Weights of a small GPT-style language model, trained from scratch on English Wikipedia.
Architecture: LayerNorm before each block, no position embeddings, biases, tied embeddings.
Training: 797M tokens, 6286 steps.
Each number is 128 + 24 x the weight over its row's rms, rounded and kept within 0 to 255. Layers, rows and columns count from 0. Numbers have three digits each. The size before them is the row's rms in percent of the matrix's.

# up: layer 7 MLP up, 1280x320, rms 0.0975, rows 328-477, columns 240-279
# down: layer 7 MLP down (transposed), 1280x320, rms 0.0524, rows 328-477, columns 240-279
up328 094:111126104112146121101174128155104148099058137131167133110126154137157117147079145158125127111104111138145125169107095128
down328 103:142166143128122127154128120118136103145119119116107155109109124090117134089149109139134114129144154125155151133163124119
up329 096:108115137158125150121191125138095155117102132120126142138161107121099153158079112092174124094136084150123160172158166130
down329 099:130100109123094142123123158115099074125128135116101183150124114170123139094129133111108110084140125142125158146120130127
up330 101:068153118108146131162107153138160172100096119148123117096129152151126112123106147149196147145109138063089157118113178115
down330 109:122135101154099125108100103113160104180127136092157097139116124126123147129124113149099140122102137121111105176107124079
up331 104:100111154159160118111155123171172112158111063153126141099112102148123109067094112165123126127120134092127144135097170163
down331 095:119130161125145132095129118108144151129124140167101100125106115113116150161136151089147168179097126098113154125102172172
up332 097:163130156117126114204125113148131118137179136143125091128143143141134135121115133180134098108150147149156142103099088153
down332 096:129128142097127091124133119123093121093088131123153127115133127143106092145147110149146160126130116130164098117189144151
up333 095:180107087153124140158155139108150124114117112151180121116112124168133140126121110143140103169127114147123143095148084138
down333 101:093130137114160124128151197147129108127123110093078158178133155147112112098117104155090148089135114156152147148098181142
up334 100:149119186154123139132128108125157098110148166154149114099145081113110138087157168122129120118119100148111141148097114121
down334 092:174106108113106127146149155092122107132111114084133163112127181112123129097138115122139147131144141110145120126129085140
up335 101:162150106149118135130091137111137104098121126118137126172119135088133114136172153096115132152110115124126125168101137118
down335 098:089101146115123153081166156087122142101152111143145140147156096133126118117092111083181181194112132126068113142142154155
up336 099:161131108117124169085123144152147090152085130119157136115108094145146129166135116091130062127119105120099177100136111147
down336 102:121146157126153154132161114125137145130162138127126134136154131091162124111124115128127127132143100145114119133097112137
up337 092:101130118152130139136177145136142160098206128108113138127138139158149122114146134112160111088131127138129117120123108083
down337 091:165127124088125146158104109112082117125049160136174119125104118108116144156138117148114135138090109140131157115119141139
up338 107:097149139106146136160094130153163123117130138096097149199108088129110149155179168142148130135125114135123134116113117107
down338 097:125134118146115097155081115179094128136171148155128125113110131077111120126164170140135144159118183102120112129114156178
up339 107:147133166120153155076094126150160146104145092178140126171103094110112155121168136133139086104138115145106128106098114126
down339 111:138143136106118095074107078155134113070165147103115124134124170108112140092144118118146078182103140158122109130096128133
up340 100:113134144148141104130133080088096145192153111131138086140124156125124171148138115089082110100123120120195158126107144051
down340 097:118131139137080117165147141144132137147141151149113154078142134152139148143141159166123123127150168129080145142119158161
up341 103:135127119139113123128140126145113142149111085122147175115124107114105154112122081192108139151106125163147141148124120103
down341 100:106109111138102103091184113143122111109139133153104153140111084120123138176146147147147144116130150149148167117130132115
up342 098:090160116098137118122140139142116131113111108137153144080152095122115131139142167111145124125087134083144097131085150084
down342 101:196137139142129166120142140099197128157143110156184136121095152129142169106117128133101089110117080077129128109134105134
up343 107:120138109138153144123114087102109112138126101096106133135152149110129092148132126102116134117127094132146121142075092110
down343 102:098127153121098134105134110144143113148093195141121123165141121111147100155142118128168152132139091081120135116125125132
up344 098:112138124087125173131147155115126126160112117096142113133090132139107121115098135138098113091067161120138130122093112098
down344 099:151134131133109144156119113147110115101119131119102132094134129095141139141126096115185090102131088162110100159139146131
up345 104:110100139145099159181115064147125146095105091081134142107127104168116140126095149112134126134147144149151131139159137114
down345 108:129131101086167121109169125111116119111162131153101140097108126125113089112098087155104137121153132134173144164115157113
up346 099:107157088137116134147170123121115122139113080100152164117126100131150136118114180132157103083107072156134123125182126112
down346 098:126098147189114173212128095126151121177121177119104089155124143096083145124101144165076150102133138109104159106120146148
up347 108:106136152137148102119094145146152114110109152144129172117119112205128153157151130158119112116116098135112119130128124125
down347 107:132100146136079109175114071135098109107106127121142127141101130090135095096106131084137155156104152137101102139090130136
up348 103:115122153075144075119100148069122132143132122134128079139121140097103113131126103135119096133130102129162104137120153169
down348 105:130092151089122146150092061135097185114161129141150147083170098158151131079155117121121121148101180115123124108129108114
up349 103:112158132131081188115135108133135161138096151131128100126118091125124113099091172110146139163160110145142117138157132150
down349 102:108104154118129132123140152118073092110124096134139142117169120190170133158103109095110095163134140137158116140098090154
up350 097:124139116104149130140159137147141126178149111146121137141119141083144154144163104100170092158147091169155155160161125137
down350 099:105110072139116133159123159169103121110112132139131161135118133146132103139148128152103138135145133161121084112141146132
up351 099:142103104146123137170095119115143144151099163143129145141098137105132129122114147133101124135149092140133140089113110142
down351 103:115114099078148119089106162155105106114146087099113100107143135144175082104106110130133156107120143124082139107131143082
up352 106:091123128137114106111130089166146147111099151139111127166159120139128077114117094144114094100109129136116122097128086101
down352 100:120137120096117125116160128125138100128154092121122133113174129118133141090140164128113114122120141121160147148101140083
up353 100:112159115159125137131086092156132124129103165116134136105136141144107132124163119147129143104112115099103125163073102155
down353 105:137133093090167170125133132135149124135111124153131137090117155112154069103116125165113115143132115133136156113161123103
up354 099:133134091105139161166144135100131122081063116123095177088135163129087119123136115099127130114135152117118121128099151110
down354 104:121114155123089127133134150119084149133125157119145158128109117130120166141150095113085136118110167155121163121138185155
up355 094:127190171109151105155148135168156110101140112151126169110128095135120116124123118124114137138156103131167149143136143130
down355 096:136122146149140133126143099172115119126152149132087089132095126134132133130097147147120167147118143150116131165118144153
up356 093:127129135123153152127158155118101128162121167096155127084133151142119145099137101162126100089148135134149095093131138113
down356 098:121107144132107155162154159114145150087107115118135135124104111160155129160109132088123127120166104112120141128148112121
up357 094:153087181144140125133151164123142135105152132136149112112148124131132126070085143116097136101123087133120083096120141114
down357 096:085120090107141110126089102133108122111154116103123118137091134064099161124151146137168116133128149111135167117114150101
up358 100:111078096135130145167104142094107166093130140121112139105111161177118179078183130144129156146102108158160123179112165163
down358 104:143162160117172131125131111142146113100152107105123101154126129154140115111104162103163102139129143100101140128134147152
up359 099:121131131146074167100153124116095102151088104105115110141135127124168121124147134146137133038128123143120124160155153109
down359 095:129105094136111098111125141099096169166144141123164114117127166137117132125077137141119129128122146123126120109099093118
up360 094:095115092100112141154167113130140124085163188095126184157081153084105102125134113108116145134136123135137150171130158137
down360 097:131126123144109104147155179157118137101118107173133149110120105132148145084129137127181127107081115132123127116148107105
up361 104:119177101124142120114184111098131092100176106138120146121104154114141117102138121132122132095117124145125077128113094126
down361 104:128131154081163132160112117146139148152152097146107138133106130158159164120112127129100131097130116132153140151149131180
up362 108:124131127136134070124078114105139152121094121098138110089099163119111090127082142127102126135123102161114101127149124126
down362 099:126094087111093138106146109166113097113115132120129154088123096135115121095092121097099174142107135134100128092144144093
up363 098:118142148142143135130120102098163123092109142126175156164114075119131137114130147130177118156117108088109114134151096145
down363 096:116091102101093123139114147137102143125125109156102132120139143132173154088159119124110140103148140161128121127100109096
up364 101:164139133138117104139104125080111137092149173097097100122142127107104128138163106138130136135102111127112086094149116126
down364 098:120144152150149114128130113160104133115149132091182175109145111147132144082083090110122106133139102141122144143107160153
up365 107:133122120172098120154110130110133129161140165149121153125154124130153113119172158096079103132128106096159104102107103151
down365 099:077157145138067117079137132128092135125123102143146094149123135101104121125114152108137137102143157129116181105115137149
up366 097:161165133146185162133157119087181114143131144095132124169126136133108071162171104138120123164143060143120131166149121095
down366 098:117161091092142112128116135144161125113109114141151118094139110133143168124082117134097142080119149146147115160110148148
up367 101:133133112132150136126075139148100137151145131123123123108114128138118102105155127143138084185125124151122150130152110106
down367 101:150131136141124111116090140126133102078131112153159124132122136140114143115146121111092140147129113122106079104165125146
up368 103:188100116111127144101151137075127103146157162119099131072165104150137096119126155113165107077118090119124119120104136132
down368 101:117097151130152155157161103169126111110109123148165114118134125123184126150103113142105099154127102161096147138135121147
up369 096:112152140121132166104151137130122094114126103114127143117093107144113111125125084143144178141169139102153123150151158175
down369 090:156135105138123163079133110141116157142144144109101088145120132141104115130165129115123118115153132174144123110110120128
up370 102:149130126154121133151152160097105159135055143151148154060103100113120124116181153129147126141132113122104141135143134102
down370 124:156144112139131132135112130115141114125093143142101148069121144148106128112134137125139162144090138114136111139170090172
up371 104:148139148145128112114107105130093134129149111113150142112161100135115153103116154118154124130124145153112137116115183114
down371 095:122128084147106106147142151110128095192135121163091135145087126117140164119147159140122145169123144166101146121102142113
up372 092:146173137144132128144113104155126156123087138104159101141117128141121108116080089161126096119117069087139162112098144121
down372 106:138106105107111126105114121125115058133114090153112125149144119132164177153141130156147182166100164128131081124160138115
up373 095:137126088069137102124110133128130117157092137127121131103152159139126175127089137087088131120185118124172149119101175087
down373 112:157102138134088127168138156090109166136141117119072118127132101131127146137181154121094167124132129154141138097132113159
up374 100:097131102121129107111138145104068145135131092075130114110161120183091130125112151158122144111084111176134163146066111139
down374 096:112126148130092139109121155090115089145087101173100101128123131140144151110178122132115116126132166137103110135138111132
up375 098:157084157127139163102118132135029132115092155110090142137106149134140110148157117143087112167134138150150115129161151140
down375 093:137155156087125140138118116127150182140117116152141093153137123075138166093150157097189113143130137135138099095150116117
up376 095:114140133150150212124102125131129104104161085097123124119129145073114125159178141128145106127157118121131116110125131088
down376 097:078124123109124127127097131109148138166117137101122170104125099125100130147126129113113111112154130137122117147141123114
up377 098:168090089133112116123151128138134121120097149104101130160126115102190149098128121118130098106169120124084119155113147107
down377 099:104137137123064147086121148117133104120121104155113113127127117121107118147087124186129146147124117137144108116113137143
up378 101:150143167100138161144125118131099118105150089114143158135126128125104158121146121124090129186125160135133143124099130140
down378 122:139085130106098109101125157154158136145124141106125132157131127124088100162154138094116123129158129103081134123140110120
up379 104:115108110132124119140158198145170129141109136143150095146140115130137168131117080107117130094145112134150143163124134102
down379 094:101158109161084090084134125160149100120180161154127076095154103112094133117139155122126108125086131125127096142145139169
up380 102:149131122124119150162126086112082124162141139159133123150124064156179126066150126149142096125143096118130116125126120109
down380 099:126124130126150172122119119102134136102103151143093115123131161126128083120162118107138123136171145123126139133109128168
up381 100:134119118134159101123095114145107093136117086128163105105079113136121100136103136113153118086143094111106128113087117171
down381 095:118094155126133142080160129112131147142157153146144147142144163094112148123121140121123108167119115149113168145149125099
up382 102:130155126138147135099137155117099127105121114119111173115117099176130163122111104152115126106127150139156133153128143107
down382 095:163091143089148082148102114112116085120147111137168101108105162122115120103151105123135149134158169126110107137099123129
up383 091:142141125109121185147146088158133120170118134083140138095120141145134137113129099079119091121156089117151119140115125104
down383 106:078154098116107164112094173112155134149142172149098110147092124075107160148137176166148118124139128113124128110113147104
up384 094:094121082106173096114155159153111134101078129105162151110117095115135111118122119126143102113186083149169123114098092115
down384 106:139132181136153120126152110088130113141132106119154111134125157105134111130135110132098142147154096124139145115165160122
up385 099:156137110120123124134181100152093119168092119129110148106126147137147117118089138152145130160124165155101129089157147097
down385 101:093116133096160155157124146108163069113130141160139151154098104174105117172118086111176120124140126093139129136114094089
up386 104:158122134132142140178131142120159125108110129151082135125125126086134127127121102179142148136175132132165097136149132140
down386 104:103162118145167106165093120180080134104125151096112116106111089135115132157120135176085174117112129161101125100096133127
up387 094:079116090159142136180137106124099134147133127133134130150120128183108167129112155161153126133131164127118110152146108178
down387 104:140135131141115084143135140126144082132124160141114140100123133123133111111132096127096135113135088119134131160128094128
up388 090:121146131135097098126155143133115105139135116112130067154107147150133133120116146109152142143131132160100105096143174146
down388 108:171148149166160105113142112139109108108156172139150096108144142129117150132135103153114135120153102118119132090139103099
up389 098:119128117115124151142105118140117099104125142143087102118076082148132128131135096173154134131102140114107137135117126133
down389 108:130122140133139101101138171168147103156125119100167117130137146110109123157127142178142118154176103137136124156101102136
up390 098:125137133108100133153131171137133118131160104119097212160135113137158104132150110115090122131149078122104117142142147094
down390 090:156142119143151119140132144117164139111153153147158110112111111125107137081109131157142141090139117129145144137132142102
up391 097:105099122112150131129133128105147156169160131125118119125134148146126119126145134070146065102119099174144133124155083121
down391 092:114160111138201127142108136132116120117113146137150113147125139093110143154153164186147122126130131132116115137129163093
up392 101:102138146119157076150182101142143084105108093104108152119140149162146111134122168137115139117155138115150097164108123170
down392 096:121077097117101159137098183137113148146141141109147122153133120135114111115135069133097118131156131125110150114143123097
up393 099:139132123153111150127122077150128110140143135130125185082105105120119122145109133169161110137130126172086148146115142116
down393 092:126104136161158102090129116135119081123153166095102141115149161172140140148137152089109145115138105136133110118167119132
up394 106:092121118134122139157172118105107170116108127138101089120098083120126097111132070167130169170100128092174143054117152146
down394 099:121170098127118128097087161101109079151130135088141106100140142129157125132143108149153122162136105096120096115192109111
up395 099:132094135147103155104160132110054133101147136190167142130107100144114121122152083167177129122144115120113143124168120139
down395 091:118185166115139129154114137109132135138138111153132139135145088163154168132118128150094114095100129124153144078129132106
up396 106:139144120164151135152159155145123116135126110152160122138082100153087181140091158128138171149090121107110117158151106149
down396 101:132130166136153144153135136117096101159170110132089140119149083139101118120124119168140121143124124114122127162116114160
up397 101:148130140097106168158150110112154148156115154077136180097132127134120160137107171160120141125094111128122164167144094120
down397 105:102126130100120095135124115131115142130122110104093110094101126098123130107117159095100128155141140129175084148152141134
up398 105:174139121140080116082129138150179148168116131110133148128102083094145098113125075142123086119134100116128130077115134141
down398 101:113152117134124139169120149155153113110089105111108102148140068106112124178148091129126127139165099106150129116126105143
up399 101:097158150152121107134150105140112139100097124123140131100135165144111138122174097148122108113159113132157152161114120126
down399 099:109122144119130154116108150166142114138096114145110096104126157109136132076148146146157142144121148129126144125180119099
up400 103:119112134125136157146097151133116089100114104138150120130118107155149101131104147125132055129117165133093134120104137151
down400 111:148126135103142145075122111103100114112148107155127106108124121123128114121103148097094133132117128096156127163128109121
up401 099:123139138118129164129155163086131115097131084134107096114122100146092146137092174052126158158106153049126110102134115154
down401 098:191123139154127079128126111139108139138127113079102157165108098123151163127164180121149145135124163120127125128156149139
up402 101:139122175113134136095131126100175115134141123134148089161158106117166138123181117084115099113129122118126125202153138097
down402 104:129094106148157134136085139096133124122136135128112107094090126140136139128097124132158147177141103114110156121133164102
up403 090:144109095104142155095102132128159133107158162120118117097104095133109114141144174172134125128142127126139152162156141171
down403 099:112122096114126120140094109111109151113089094122140124152138153130144095110128122129130119158149105090125157135149130111
up404 091:141078090081121160088159121109134122165179123081134132129162129165159102128112105130150136075147109106124145139129123177
down404 102:153139172163156125157101116146123163112104102182156137119119129138102166125117110092122172148088139148095129092153141126
up405 104:126148124104152168080071156114115134090137122116083115141127138106100127125113128146111145110126151132118081113155128173
down405 106:145097107165111101153137122106148103124103144119143081149144130115147127145147117098095142131119131127145142112178183120
up406 095:165130125131127116172135133105148200142120132104143084121119167112151130118132130142094166088101119158119089130163170125
down406 100:107139080153125179097102097160112115086136138165113129113143136107116107122116168079147142122139144076126117083165095143
up407 102:133120148084142144112106071174114100092070102121097145075113122148126123108128140101164155147132119162156124109170148096
down407 097:162144105164094150167124139178161109142133191137123148162142093111118114155102143146117144135089113141136128112079150131
up408 098:131129127114110140130132045126139103096123138141145101110159111150139099116133137123094127129121137114133104143127089132
down408 093:129137145140114120101145192154101132133113115133127145128109098111086134136154152125146108133103117129107129119128191108
up409 103:128131099090145051141131106117119179106149168112153127165140137152138149110119094125057083107126115128115154149125098143
down409 087:163112168142145147114123084099144119069127107109100125141118134110126082120140158142114087104145151139123129065140147148
up410 095:112144088139081176169106103145108130142122119136126105152173127131112147124145095075153097118061149143118155098128095106
down410 095:153178120114137154107115119140141173123102111131120087127121111120116136119177139154117103163147142126151146163149170142
up411 103:126145121123097164126128125133127126149095135123132147118136108139122109102160154164131152154146145118145123144120139133
down411 105:111145162115116144094115138167122142166146128132128082161125128094151076109145146177114085113131123130092176126127090119
up412 096:119094123118131105116160117167163110135125110108127122136111143158126172099106150109125164102114114144131136109132121166
down412 097:130141095142130132167099138151126170098113108143115133120150096137157134152170137176116138147146141195115151147136156074
up413 102:112124139120138114114119128100126113110146131097136122105121081085125146142151116146113100127139153119185182159151130115
down413 098:101114106160130128136124134161136143108097161087113127129113133154156091133139115115117100131120109123155103145118119126
up414 094:152155125096123110129139128156134116177117135121091147130162099163094073124136181129141136163133127136133120097100104135
down414 092:131140110122156132130145136110109144175099148144125136112131101114128114118135110143141139096130124106142129146169100124
up415 094:098109110124165156127092114160111132118132117132144111134145150083149190164125142139143119135120175120131137148163104165
down415 098:143123112125100131149099112125139115119116154112148151106099124172109069118135119122136097151144116117119148146115161140
up416 095:108125109184155145148127113086104145156146172139158162111142103119136151131132140129191075105123130133159136113106120138
down416 104:125125155126105112128138177169141132116109095097121116149098191126144135114113142116127161137151104139099155116129158125
up417 108:113112136128101159147122148149123078155104137133106142120132106107090132132138137132154105113139123129128082163121122114
down417 100:098102127114148116179146173114135144113137111162162136139175109124125139123157100124079134150133085115101124097083131127
up418 099:110160149102152154140135095152097104145140150086120155132095121150127114120117142169094126135129131150135142159115130129
down418 097:156115103129087119136091136114161107159146113136105088155175136149107138125135125153134159098103103081152124116103101152
up419 093:120128134149086103179118144121121119174181133117159131129148136155118169107139126132142100123107127154126139165136141135
down419 097:111086147102130150146166121122106159156108107140107143128133129140123170141133136131110123121126114138150135102157099140
up420 097:132123095117104139132088172132182161143134160128173131156122136183112102114128108183144137136136122129125175149121131120
down420 096:118103133135140128113123105100127096112148121170093085101095126091193129143137103126106143145137107089136136100104136123
up421 099:149148156137146149140139093160143166156137169134109117103129067101147175105121119130142105122169095159099107140131136125
down421 088:118153143103122154163108112088103123079083112112114187131118114137078140072116145123137135134122101149109168108140136141
up422 102:149143167101084169143105146142115147120110150106105103118083162180157135117071134129146109126158117161113111128114094125
down422 097:131168091149149146080179145149132126111137136145161145146161120097091136115157133119164123130128150126133091130156167115
up423 099:124152127167164148158129117113124114145166143136128137094110143110098179159104142158181132129099152121125156135124132118
down423 095:154096124110111131115137139157150189098140123118133110092123109174105109128103113114154096130112093149106108135129116139
up424 098:163105149124127147151142147081141104104117161136113122099126105166144147154104125150133080134146148177097109128135089155
down424 100:144122105141106093121117145123136180098103086087099124159126105111158101106164126145115148153110121119067129163129167133
up425 097:150119122128144149140082114125073134109086114107146161106142095111122142143150115098141128114084129139203163108126138149
down425 086:090091152136134136093147096148074148136162126101121099128114108124113134162118097142086124172168163117056133151106156145
up426 098:126111161089087143070104102114127151167132166127127112131114102156108127124109135130097163110124104141151133137130107135
down426 100:134141148155125137167135127139141133132139148141135160129150171092123168115137142146159121140093106132103096125173106130
up427 092:110136143153097165154150103156112115102126146109150121095110092098114156112156133138125103154133087149117176127119119156
down427 099:092143141148150116124103113107130149119130115121123117140141104125128113136106150146146126136123152107170144094118099096
up428 106:127134193156152140127147129161120156094131129099091165121129115096111147153127148119109106099133092132089135109128130126
down428 097:131099134144140163122103116166124124112141170148159106126110124150122091084111146140163124098115138134158131123135073154
up429 096:063094116130176089090148101119155161124099144099088154111122146105118109117119103108148114149137127136147121140136160167
down429 095:134133164154100113117156164145153138114126104144104129131120112106145155114129127119102103110114115133112160097192131118
up430 097:176117089124122094125153122113171161110102115107138137155109121092125129106129159106142084132153116140162150113157144115
down430 102:086148116087144135167121144089147124140160127152122162143137167081131166106141119119172147131118155157150102089123155151
up431 108:106139168103101110128069134132100160174130156101127120136127111143146122130131136119110135116116100182152099108152078104
down431 094:136131117130174133120150150097116097117158129124105122098135118145140122105141095103140092164118133092099139113084096172
up432 095:163147134102125120144127131142140098086144134132121133135133121106138129122096113114111097123091128160127131104152092155
down432 095:152077154120143126169128118177135151130154121140129147138143164136171147134119138132131151139141158130108151161120131093
up433 111:132161192140124094186135118107098145137137138145105115091133122114099140123140126152130097125163087116128132119150117175
down433 109:101079123126151096104079154128162113152134132129160144121103142165107130155117128152117130100107122154110171118089107119
up434 096:116108112119088159138130147110111165116146148160120116079131138144118115114137135157111118123139097129131151172125139130
down434 094:063111141160146169125117131155143117139168117121137108149100133112108138099113093162161088123173113113155134116140128134
up435 099:136118166167120130171130156176135140110123119149164128140122145149143143146117122137127161159160134149152142101158128130
down435 103:094156090143125152127115109080124119117114100093142162122111104075087132117116135146098123096110083155119126151115121102
up436 096:144072144102115127154129150149115138116155155154171157128079095129115118097148112094145107116123128155115144099116085097
down436 099:101137081142132125108161118133121155136124092095109141127113152135148115162149138142113159138084114130132131145109100126
up437 106:144150113145134144162151123140140105119113101116097167156105165105119099126123118144172129130113138106166114116148131129
down437 101:108149182104127154148146099115147137135157115147118132085145135136125159132128131118138159110158130170131144139180134109
up438 094:120118142104136163094118131120152104133107148165142171084100141151137113184097129133144088154106148117128124113105128107
down438 098:150119112080099123143143146106081144133114137125152104115140163107118145124133149150126114136126166140119115104144130153
up439 092:129134166080157107135110135125132147141144140106146112129146119118092122094147093171141157150161135127157124105123126169
down439 094:135116150140144159175122147096138138124124097155114138141120168128124123112110184114126103139111166106096168135130122128
up440 102:134083127147111121166159124104150133126106114140117139139137123076145143119133095121102162104103120118143141164134119108
down440 094:120147095189094128116135082114103131060110119151143137114121083135124146105136127110111113134121112140106149117140141067
up441 104:125125081190164116127108153117147062100129148122150099177102111068113188100105134147102116137094132087159109142131154143
down441 101:184121166119170104087139124120176154189106119134133127113135129164139097157148128121128142119122088103082093105103106114
up442 103:137115170141144188094126146105138122108162118153127109162142099171103144151171123143115149139119138140146108129120126143
down442 110:130166173059105127186143125131109099123167141118091116135104113138098128113121123091130136132160107146097134115102106141
up443 102:109120089109101165176076133123107135139129125141135153122101134114155146140155115111135162104107131092151113139150152158
down443 099:113113163112110111150161116118123098149142107095161132098137119149128122139133133140150147140132146148139160158072072139
up444 101:159150146096154137143103110131126115109144070140093125162117110121147126113147133158146085111158166132090139091088128137
down444 100:113116138142100106113122109136117151096110103126104162128152112140142155139129117139102165122108146120123122163145145102
up445 091:150102141148131086125154144083119099128138120125095117086130145142113126120117150122105110141081104141180109084119203152
down445 103:139114143112160187135108141159123137116104152100118162127135116106152127112135112147159113132117137128170129111151068101
up446 098:110143113093130130157085140164137116126156137114083115112128124113146116085135107148104147153121088169129120148118117146
down446 097:145163124112154079165163155149143125108086110150140156136124122143138127160132110161126126146094122122149119124148118132
up447 109:177126123139146083124117150095107132112121103142147138169124112114103166127111161130143117101120121056107153163128165103
down447 108:146124102111158102146131144124099156138137160131129151142157132087147118096084100116138099139140139126122159109110111122
up448 115:130099175122098118130125099139173124120132110177140086170160135084171103123104074132126072136105093129113122095156100148
down448 112:112152138140149119115136081163142146137161098109136117138168161131125132122137135112120137106148136136089130137143111114
up449 104:132108098088123151100138131139090112105139154098107143137134106130125177095125114163088117132117133131123156150167171138
down449 103:166114095127041124128095154137121153155115118078113106079108106162091096100128156114122109119100126136132107145099135171
up450 101:111128111135098137153110104151105136129112124131113116142143092109121104156154095108171137111137133110102155125113120078
down450 102:089111146121169094118138089092144111151148128157117180150150123095147120139151121144098126108122090177101157074116115152
up451 097:141140108111130128152129097130157118173173137109145135082171078142120111136178093115149107148132159123182134086124140130
down451 097:105141146140117132151123140149106152085103128128167134146101105120133107130117121122109161124130129150109134126147140115
up452 102:156115105149165124187145119121108080125106149157106112149129133113133172115108129171169089145111122148126159134115152145
down452 093:090139124196128103104148141133139172122090111101154114117133131140140118148117140129155117126110073127132110122155136164
up453 104:135111119139132151128097136103137118140123147140121148094119103156108132136100148111133154144118091095131113128171083132
down453 098:137041115086102138140146144152162152135111142106112130121133142131125118128164139115194121101133147162130105135144152148
up454 099:151120161123124133113124101118143155161123133066107100117111103139126172141109140141127082110081095136158128108135171161
down454 098:048126100099123122111133096099095122161138130109151160104095124111058161125106119112111133136157151125114140130094090124
up455 095:092131100109133158164092117109137112133106120136120127106144143126152106102169121162159133137132110160130106108103169105
down455 102:159148153090133141119146130114139104132112103111156130122082118137148120104104114118107112157082110152103159107167120124
up456 100:120141145070117153165147092105140148104113093076061121132141136107105143137127107112173148165140111104185103187155131134
down456 093:130115103095115130128151137123136138162141134088134153152125125106139126159123089120055157103142138111150115158145150151
up457 102:142130178087094143135114160083156109135158089160118172074126146143121136139125089128148119082157121113133097143150128124
down457 091:153126115145134088147138124177097132149082146106114090106158142107088137124157106115169140128130119162132136139098157159
up458 103:135110071109140128121116129124132119064134094128126065052098155136105126146089111115080131102149110161113130133140135132
down458 100:108136122138129151144164127126105120135118133156132195115120123108130163131126124123130083154146149155099102156111136161
up459 100:134153161107165141109181148140105136095123152119181179100089087131122134117119149146120073094125110126119118107093135140
down459 097:103142143151070113113081124156124141165173112154083065132155144099114149126150113125117160116135113162119135124140139157
up460 098:146113130128058104162107131165153192126136174152106102125147131161116111108169141132157122154107139113161133152118120097
down460 100:131125153106119120137067151147087170076108094173111172091091091159089111144110100132150135143150082147188141115107120102
up461 094:151100107178142109136076124164121153141103127105119110125123088164183122101102147125156110124139111119101107142143083115
down461 106:155176165066132122136158121102130142123172139111158105161142156089074175134123130136068136152143113120115110127153121112
up462 101:143115161101148170150118124109113117137134093122132150125115112149133132151161118075132132128146128152142070160092147140
down462 111:150124135120107124113097142116134129126154115133152150138114163136150107158096161128107095127095151133139120088103154133
up463 096:115127118112151152151122143135100109119116100113148123103094105103090141098131104158111120121111104087129185108111138123
down463 100:125151121157134114081118122117128129140146143097123119140147103125130107124102137107146156115128113098122092131138171135
up464 091:142137162147166133134103132100138103087163157112118113141161095139107112144149129150138122141177144099116103111120124114
down464 093:161072073156114145134134144132097135148136116136123097121114140119102115164108162123098146173147151108153186132117100121
up465 099:127145135161145150146122098125120154118099149117127171150130119151137110110143170126148164192081101129161118172113142154
down465 096:163161130139113150129160104156112162154091166110163135171124124132126101126116117117119083093126148129132153152113142133
up466 103:112132130152084131108141097164110123118154110122116141172102138101129196142158089114108098167087119094149130101122139100
down466 104:138091161144090093090105151148112146100082104116117158147117103161159130149121128185128140116125141124122120156133091107
up467 103:141091123126089115134160150116111111124085164133153168133117144182064133118118102099150108104112088137153118144092103149
down467 103:108140156155132124116103175139117129120156129157119088152116135084097117159135130156097100136103129133156127136139137127
up468 092:076141091130117154106111146170133148167111102138148142126132149139095159159179144104067107132120109086143128135102126182
down468 109:189158150093165101134119123103069138119111107129134133132132126091164117095132111123105149122134118146131162142126094121
up469 098:095138117141135134128157103125115134139152137154167117151076141125107133098157120133147107130134153159173138112122130107
down469 099:175090133149133097136130131136138112169121138156112152144116103136132104156116126082144091137114116124117108117132116164
up470 098:117123125101102173148140126113093158147134149132148137089095156172142134110123132123139165114155132174104172132143169136
down470 106:135149130169166115154130120122151134148176158120149141168158158074109082142120137155089116127137144163106135129135152147
up471 094:148132159147085117140084123154140164126100129125104153131096130130163129112136121083102137084160127134126099127145140067
down471 094:133140104098157120122116144113149119145170143108154132117164117112133132162145118132116134142116094107099111166125149147
up472 105:146143117069131151152096132128133120153122141123094105109128145076139174115126217107153105150138129160161137151147154102
down472 099:105143150114125153108154133104173084098107071130112083105106131169156105115122109133109131157124116128084069110142148114
up473 103:131089146103086138154090142133111136130151173115123112142114129167137178121155144143134135120173130152140102123111163097
down473 096:136150181125144148129136152109099105122119126157135124118142146157112128140138139138147148138114102098127112136127121138
up474 099:082117142126139123133151131147120119116108167075113107088078100159100119128117104118115072116138103117147087152123107117
down474 101:164120138114092113146124092096120131146120149187130139112139168139135093150141148110150115136143120146116135140160185103
up475 102:149091125107127134096157152128164130119084126155087124104157113180130106122102147131152126089134091091137122177095095138
down475 104:160124117079185144103191098125106124098145093153145118131143089147161097093109138114120156141137128128125116111162126102
up476 101:111135112124098124152126117091120133138116133155113176147177089104133156071100140129123121102070137143084095153157114125
down476 110:126103133129078113168095118140114099091164159135150096095126155120103129141137095139167123167117169084130087103112117141
up477 102:113127101080126136119147133120154162138163122135149162120090138109148154136141112158160114149104149132150140119144169164
down477 091:091115124143112160130144130160143127134155115119062112128150139123136172140146172159107121131118125129174149136135113122